From a checkpoint of a small transformer trained on Wikipedia.
Size: 5 heads of 32, MLP 320 GeGLU, vocabulary 32000, 8.21M parameters.
Architecture: LayerNorm before and after each block, biases on query, key and value, tied embeddings, normalized queries and keys.
Training: a variant of Adam for these matrices, 8094 steps.
Each number is 500 + 40 x the weight over its row's rms, rounded and kept within 0 to 999. Layers, rows and columns count from 0. Numbers have three digits each. The size before them is the row's rms in percent of the matrix's.

# layer 2 MLP up, 320x160, rms 0.165, rows 0-40, columns 0-159
102:510507507477491493562540584527481434484499550512515472470529496543493440503548494508458576474460514498470550514512467491506549597482592476464550569505502487482533484535513514463485545484483453487537494512498546512545476541484508491490457522419489507465557504455624504533526519497448512495556468545515515473481463446465452516478578525443507510538472416543471521454487517439531485421546532511541564546517458388567509552475469385446463543459519448509504474485559474506486422482533522
107:519525490398553413440498519507535454488446524566515458530511551498556457423528535476508539520551510500490508527484575463498428524445559560483542573544513440504478476460439497553490553476557475507509440489516455557523462492540470508502532481511493462486496484471523487485372490474499531524461527519477505497484470530480458532495503476410572553594423522496472541552442483486450467562423534524521476533492530547490515502515504587517517526468539543427504522528540510435500492425511459
094:478445416521531530493505570553531571480524534470509414489592530428485478523465512516518437546502473480479509539506465502454528516558459562552497445488486491544521467526478449438404402508534523430493559506456488520501489504530538558528445589490510482468543567495487535521443526463532535527465508505485506552458543471489531553461480545421476548409541501469507433480529613480474501518522523440521467486526512475510460490460445545515524488481470457434487554479468508518518490560496561
094:607502606526443548495512508473503494541442561460510564491506439474495536535513456460533505486456569462491557469575567514533553538445467550536441572517450526477461560530475467480418508515476485536513429536527507518478469463598467478462467435471491537497475531549505455545546489502522444510518497434461461553505537501533486585549523490522485533450514548542471502530481544492478559419492502521457517510456531532488538503483522524448493472478547404499488514498534453479502464429449436
091:494440538474500482475507479446464552521486513533507541526480490510513573522498399525546541432417541471545522487532529454485519492433488486523417569463427494466449529513506492542482532482480465474497517582497410470546475499468508517480511530469452597496450570536544498464469445603478521512481553453501504543522504508548455532496564497515439532475460478493570498544516474465535489448342464513514481499482501543541583502480483413543511479455523512570445499489481520506502481523500504
100:440465488501472479445511472486471528445513535540505491476527498566489532507449502515519523466482484501470435503520595543519469564570459522506515457479476437542470562482520496521510422554519524458556532500429491597533487381516479481510483514548515491489555503563435478515532483475461452523447410470511552478526539584436478489481407449554527498520465474516569477563533514475490454504505570458453484527493577498508522504549465530569498528484506485528513497419468517560449576541546458
104:437503448533486533511440530564440498475468518502502486529448459588462505550493475560482483495528515494590463504420532489529487531573464443458513451511506501548417433511549515504516502530519580483493489464592586400535570492469464513522519501550489532469498507568475512422529476528413492502531466500473514508446459460488435539505469459491544478460529573466538401480531527506524518502497501494437456533545440518524471509505486473460447545572543528464446520475506467507556521558541467
098:466517532484445440572541532513490497590518499607570544495469446493465484476541508490485461491368526530491497515508540461467517465480496535549480495450485537531498518517539472489575481538533546514519517500595424461509504468468477519453436526518572445489507503564492505517511486612546511588506516503513456526563409467405474518511462516537482460490516517430494486484525466456500481522415447513492448507494475526525468478468505535489566530473441476508560568441499513538470479568478497
110:523539449484477526522539574456566561501545474450486503567516478512448492441544519481518548494551530540499465483466518453455611532529549488531492494543457508432496478522503488525474475489506498496503459467505492483491505552482564468476508548546431485410478492509491556430542470527522450459508535506498436450555442589575505525462491500499509429537582488468446546478493549430513542467464453576458532484495530527429466556462524577495430507512534513453455501508438532503506436560532424
113:508468474475484468490536516541441448537497462407442507532559542511527542491462396543488352525492514492527469545432504556518490494521487452567490529469539525511464504431494581522501570549498506520469527473432533454489477550531530551522544509493461474492523528504435470483506485507542450533518518578430457502536490570512469489497549495531490509445486466554518470504531508480477475548446486481533584510487483394531499542486481467399571474488495457477576513500578534562512503495517518
090:494510472443465528556497459442522424505492537537435526487479465486505512519442569407517491524493518543525489515427476538448530588541525513558453448537514404550542528519492482516517465467477506533544426542518565550502511562505544554543558524470556478435445528539509515502474577490477402521494521492489468535592448482428482475516481466554413505534504492535491485410461493527450525562499503464516477443411465580512517496488516469502514515477530496502536524479486538499520426507440489
093:480488510486488523484493449466506501473457455432509438446539483552472567534449446508543501530510467502445470489519486454598574464472551495593486507529546519526556437479503492604485524468497524461525460555468551500458461511493475521504536518536618539449553500521461489461514462465486480461481537511496482492523478502554440568492517523626560503513469507487565432519494480427419467532522531464577569516543494472535435477517494469509431506500438517547488453500463507503502518418479473
094:458438490523530545519521516547488499565488502532483527527509543463458500539457539502528493404512477501535592505503482542605496487573515481519528526472462503472573556517444454480482566456471423491526530493438520485487552490463453476561466496517482478432465483509510436530507419433513467504527491391442503507537439516534444476510481437579582482540458534512505525575497422447492508527468498497595499479525556561555486478449440509570455527494517501503507507542492506467445557495480518
104:540381442540433509451469527485570574542517492562472545507517462546544508448518556465482516489539495461416532494563531543540549426560440508462459508519540489497500510471475523534526462469489479523471460470436518496448531451525529506476487497457513579479508447510489532414506496515477491473460517490502443480556561520486440530450504520487490411518507511468483579508513592461484510501491559565488466604483501565482524449448533472491504474521501517549475471499404446518482482592491478
101:431531485573485513493428554528535515492447487501496479454555530591473462437529528539503501491477561442523514429450491475489573429482550530497467453450482536495469532563483473520443545460471516544485473451521547519486524563534517562464471496483602509487504463547503486525487456485508455503536542582504497476516523480576487457444491486479412557462482502541499541534520518436509517490578494469484512571523494539526516534439527539406479449503501565499517468568494442453562404488450530
090:541493549543496468504502528442447425502486509471500506453523534562486550547509474479419500473461481545546485520506525553447457552491510495532423520459495493494471508449540474447466481429579598542464504464495474568536457504503472438557506496603513519461531528509562497568479443462503583495522476521536525508615505451449509521493473510471392449473478517529497507458527479528526457475563476516500498535523482466519445453457556529509461595468492502510535551469456554445456437548493468
099:472517554492520507473556544554502459453420467508514504500478509406504482522486543487539520480475493481538527505488488515519476512595519467517507486539542481420527533566502502497512495459467471487505486485494458581543507473386501522541512468416472475446486436534512500543538479470571475542457466436443500516617473572529490476496488524526423538517457619533426527515470510508370493494510529484565533483518552471491507561488482493495495472430547497467476460516438502526494580548483465
100:515491472491606509570548525498543473556461548459467508459502501520453510504551506421584442439446557547500458503553441526538558531510517547507457503478510483509475517508438472577536452462494498501506541507487534488506473541434544505540554544490493467427579500425456571538547460497495479386467583499460525506468484524475438502440512525499537518445542480531522580526534536564535463469491436502444464501509532520461474483561462441486553465456518491546526489518432467466486493492489439
100:489451480591510541455526427529431505520540493550509502513446500476475596469543430426496455482543574423527461427495495536537505549532461478515510526486542513430507499522492474473468484494461501495536446499503536475507502511493550486529392557469519521526483510516486510496488484496517522464509493459520487501512576529464489627472498526501470585482377422504507444483507533515466508498560436559545556445496541528526464522487423486522425546554517533459537461482532532507491594492503472
099:424445535550470541540548493533560477412507479475499460482490524520456497528514503503522520581563547526403472476475539507475557475514505532493502515475486452577533480516514436543481538526477515499460546490490511492501519468549531495573513496495454463544485552451502521520482575500511534545605469386473575508492520525455505495462489509507487400459497537480397435493438475519477477502509494432542546499539483493445488500510495488433424534563426508531534581478492502491530470593544530
091:552523536524515507548465531468525471568468480540567495427548551503538528478491511468522460563476511529498527506492494524452566565517535534490494457500508440470483460452532528534515463494496515522454493535535491453482549511513479480547493459562514493529454377481538506458543421506496459536464544465470551542535560482453513545478554450430479484468505546482528525511457521461552470508631515575452510529541598466473462482492508524460590487446433565503485535495417525481497475479449411
095:472474554481441503488542446499537514428518491522534553509500524512472530552471516475527530483463545499452502512501517523518576517535404511472468478553482536493500509482461423543539536491451489516523401508515478524486530502417535554504470462482519500492565530534518534499428540635531458543561447482477435484567460449518476543486488441559426522438412460483524497522533467469441494504580574418440474542501524525515492459516472564465455561503512502492505513448522577500477506529490433
103:487518599404476511503435441506503494484460526576481558461491505535525520551502561542479535510503507479457488507405562516465426491498542566548540455551477473538503572473496459519543435519498484484510585549537483533440438487496515485549516476453522450518492463558484485520464481519461476554462484412440529508545548518662471487457483487495486466496504556508499477518473506455471508529511483539448510482513467574431589482506488577483530484539526528465567495484478511505462504521489445
095:448493536536490542554473488538479522493527461541490481491545574439473542534500499478462541519468497495467491430463445509438425522495488543517495514542479449523454479514449506524444514518458458428456584565545519549459509498506515482585496540515523409530576566511451509546537478466518554514613491461463517465428572466491507553435534480525537498464499471391535473554490475507513462619493444453506497519476540476452508457477501540436482546497468490453501532514447531532492545510520552
110:436480513437531492443479470529492555479507556526470486551448477459520560519500622560536501535548504459459511464490391470568516510506474540423523458565513465522514488539502429433408421527527506527527513496457509469523473460439467559493462498489507506476473451536551568477489511474501508497423524375512462496486473556471525455559490488452533497498516481458493517557504462453496558512495481456546512542514501539498489443530544496486510560532475474547495498477464552447447483606512554
094:541459479406521510548610525448543540427542505540449512467455519462488447502494539538513511462462531454523441542489530411509471541555438555484517518441540483502523587505506478538491463528501454444533470472491495548446493455547439493461489485544489540525529566502492452492518438494410547514494515483582577480539543486536506476519527479500519445486585550506505523512482421486561470504480420522450417546501547464548496506535517510535468459511416492497470553501427468553501503474498493
099:511467477542543514458532560425544501486497482440486463501502455533509485497538481500567472474474511445470503480539498494484495446495445554481475556521481454508499495460467588493470498477484460516507493419492494533500527502515527494483557567537427549505478541467528560407466471455534524495568619533511538513575502482479508471496470487463554501535450480530485483588461465427506514451525517439538537477522511399497574590479453458499449453532458594539477491479461426468507590467454501
095:536498522507454474430453513484515541574488512452540507492484498435511503518477479506490406483535526582559519481513530465471502534497498535511523514500555562443515412448499451536428554509514542520536462491503418577444363506458559552463476470489510527535506534490522555549487508495510489566480461506478494452440496497495562536525467552448557479507503481497528497511544490554422458463471479554472514513491405465505530513504597512520508516475463449420504515431539514493446572480577526
094:485516496474555481504549531483527517473545480482532554458500500579515447554541543562542443492515505514513529484545503501565447570479494476488460465511476504541547437445525439528506500495648484493444474454548489544475468548433465492471597519553463495438450475513510529527471531477560507530533504483445486489481487472482539454519507511436536535510498505477530531537496506522545526464406445504522455460409436458498524498540545510475451584497440509534437575434497472418454496553464510
097:488501465498485547464473504477511547593469498535544482517472495508483519475569497493526439495503482512507538578484380517557524543500526466477528496527432545502486544537509473516423506464515437509553510535451389484529523536531586478477551462448526401494557518417488534548503515548481557514543494470458484423490509496517522517449532438517575461565472545490492451431486473582420508507409496521493497471497437488549470499544447583533484447490514514553528520458493502475488498518538464
094:479487518425485457460532495450550529498538469503495514520508466518520438457518522490486502494542541478446582544469475496496497472441435566468516499563505463524445426518507485514540525511525461440485461463514593490499531420472431551504530502515435500506444451438481458427515474463606446473492571483537565467498445510556494554574481535489536503545527445502550511504523597550539505514511573548459474562511474520574519567437513416469551492525453507504481435518470516518507519543520526
098:505524489512470493469523547491533485483460481473559513439451503558528431437492498470507436466512444483497503467407523545539495563464463432478615474509518467472493436519521425610521513592525526494524513479534471412459464592499474515517500504515492513452501472474466466500428479519513526497511546488556496594547563533537473484532515517509522496419493523545505560473550549529462549505460479519547587462532496522499505502426500476418488562508469551493518510444417470498554465495523468
096:530485555516493480463473481505559434491482520461487611479461476471442487487520505535437481523553536540552504547449537535469436509571463468486513516555525504471574446538487578463466525460569570516437497449495555516518520452447500486512507580428473424544497475514482461534456507556543500528488459448514505419584554438453493479539495506502496594498545541516458483471514420511495382547482525532509528483528545476511490503532467500428525538519583499486495505542531474447488469495458506
097:479531423448525498438542528447569525496513491530493491518475454517528493541545500496536475478509532484527490471505516602432533461511596483493557404463477505469404512448536483565438551558461513406493438551507481395538549483499425455569523561493457454564478503484445443484488555516544516496536445485525448558477449495508500532490521493562529458494460492510529544515522495484513493487580491528502517526446545462554543523504527479502472491483536475501539514523577490479501463397503546
093:431501553452461476522476511463496476537487499557501456548536437497487513538415476451436474534572481438520486498474534525517517395485515515487481518483515488527491486549603485486500518468558516455532552547544462421579485557510453509546524502555487431545462554439558515506502530483472570455411487535562474434479459538491488486533540524443471509419540490446487553515511461451493471476516515504413549544558510530543507530556511445500538515474510511505540517532407435470474509506565525
090:476453499452548500501419452491471535525488426577543463490494511492531572534497516485471460507469553561432517513470536453530559508474560495534526471509488467482494500548498469472563461498518495544529451542436526468508515550490498518469515481530536493550519495530421559579532509580497486528550453463459531532504597422474527444481445523537502437517523462528442460461471412482463499491436533502496525508483556491553435532523461401426498533570403551519493485529484545500552493441515464
109:582453555574490533559513518504504467556518510498483523521464529533555493513484447435537518451460510418416508514571449474439487477410442469581520484472510500478428522440533593452466537464512485525487548462519565580482518519466505538460484505460463545469452507415517441471478556482475532532524565611500451507474453503495492527541548504488513516484488446488535521448589495512514494465508551488490532435491479459474549482505529515487505479545540499475566498569508483466513486400498522
093:482483499504583567545545492554525532530489454434505457495539494483453448499462565551551454503465471469487537555493426462531531466493481557444437509537478480536506549565528509407465488439505480429573474471425489452514572492530449535460467522469492494513572500459452450517455522463511462545486551545505514414471487504493595513549458444520518502531458414462553465565500552506484535557561497489495451518520461554489523524426462486528544559462506537485445490547503497501512553505488553
101:450470505484537543574527521435591486455476477507504423464490481508480495526506485547487490539490556464515483463544529483440552400493530484503461425526434579478517549463507464564488490527502552578462538553511551445537444533516474519484337494461478475466552547529495478525529449517539518579516496475510529550463608493486452461511469458517510467451445519471556498450507469515429485522516510460517548484501534452498519523486517488517462536485565588481496502500458475488487494503527580
091:539511478559489453507537455474534495466543471454551448557496498489536460416457496464458471539522529476512457496600480466483484461473486495506435544537516529577418555528462500477625542454437476492506507470514509398509488437485489500476456523479529485443488511462498478477510519621477506558481482534530478477560566497487509455456513550516457472483506533466508519568547480491487481549520549577481504473493514542475557581509508475409464537452579582441542492497480469528478534500471538
122:492500462508483551522539497521470510518524496512500519499524515445510542606460464553566507481439493474468471466489423525468494563450469491563442493456455498536563563519478481534464542516472452561560531627563464471501459487520542482512468493443494447504420587544493468495498524543452455547462481410487466487478483533508496572538494506520459476403449457400544481500563527479494517527486468472546509497502478471519528450470510480485536498432478509520529552531544561549457485564502588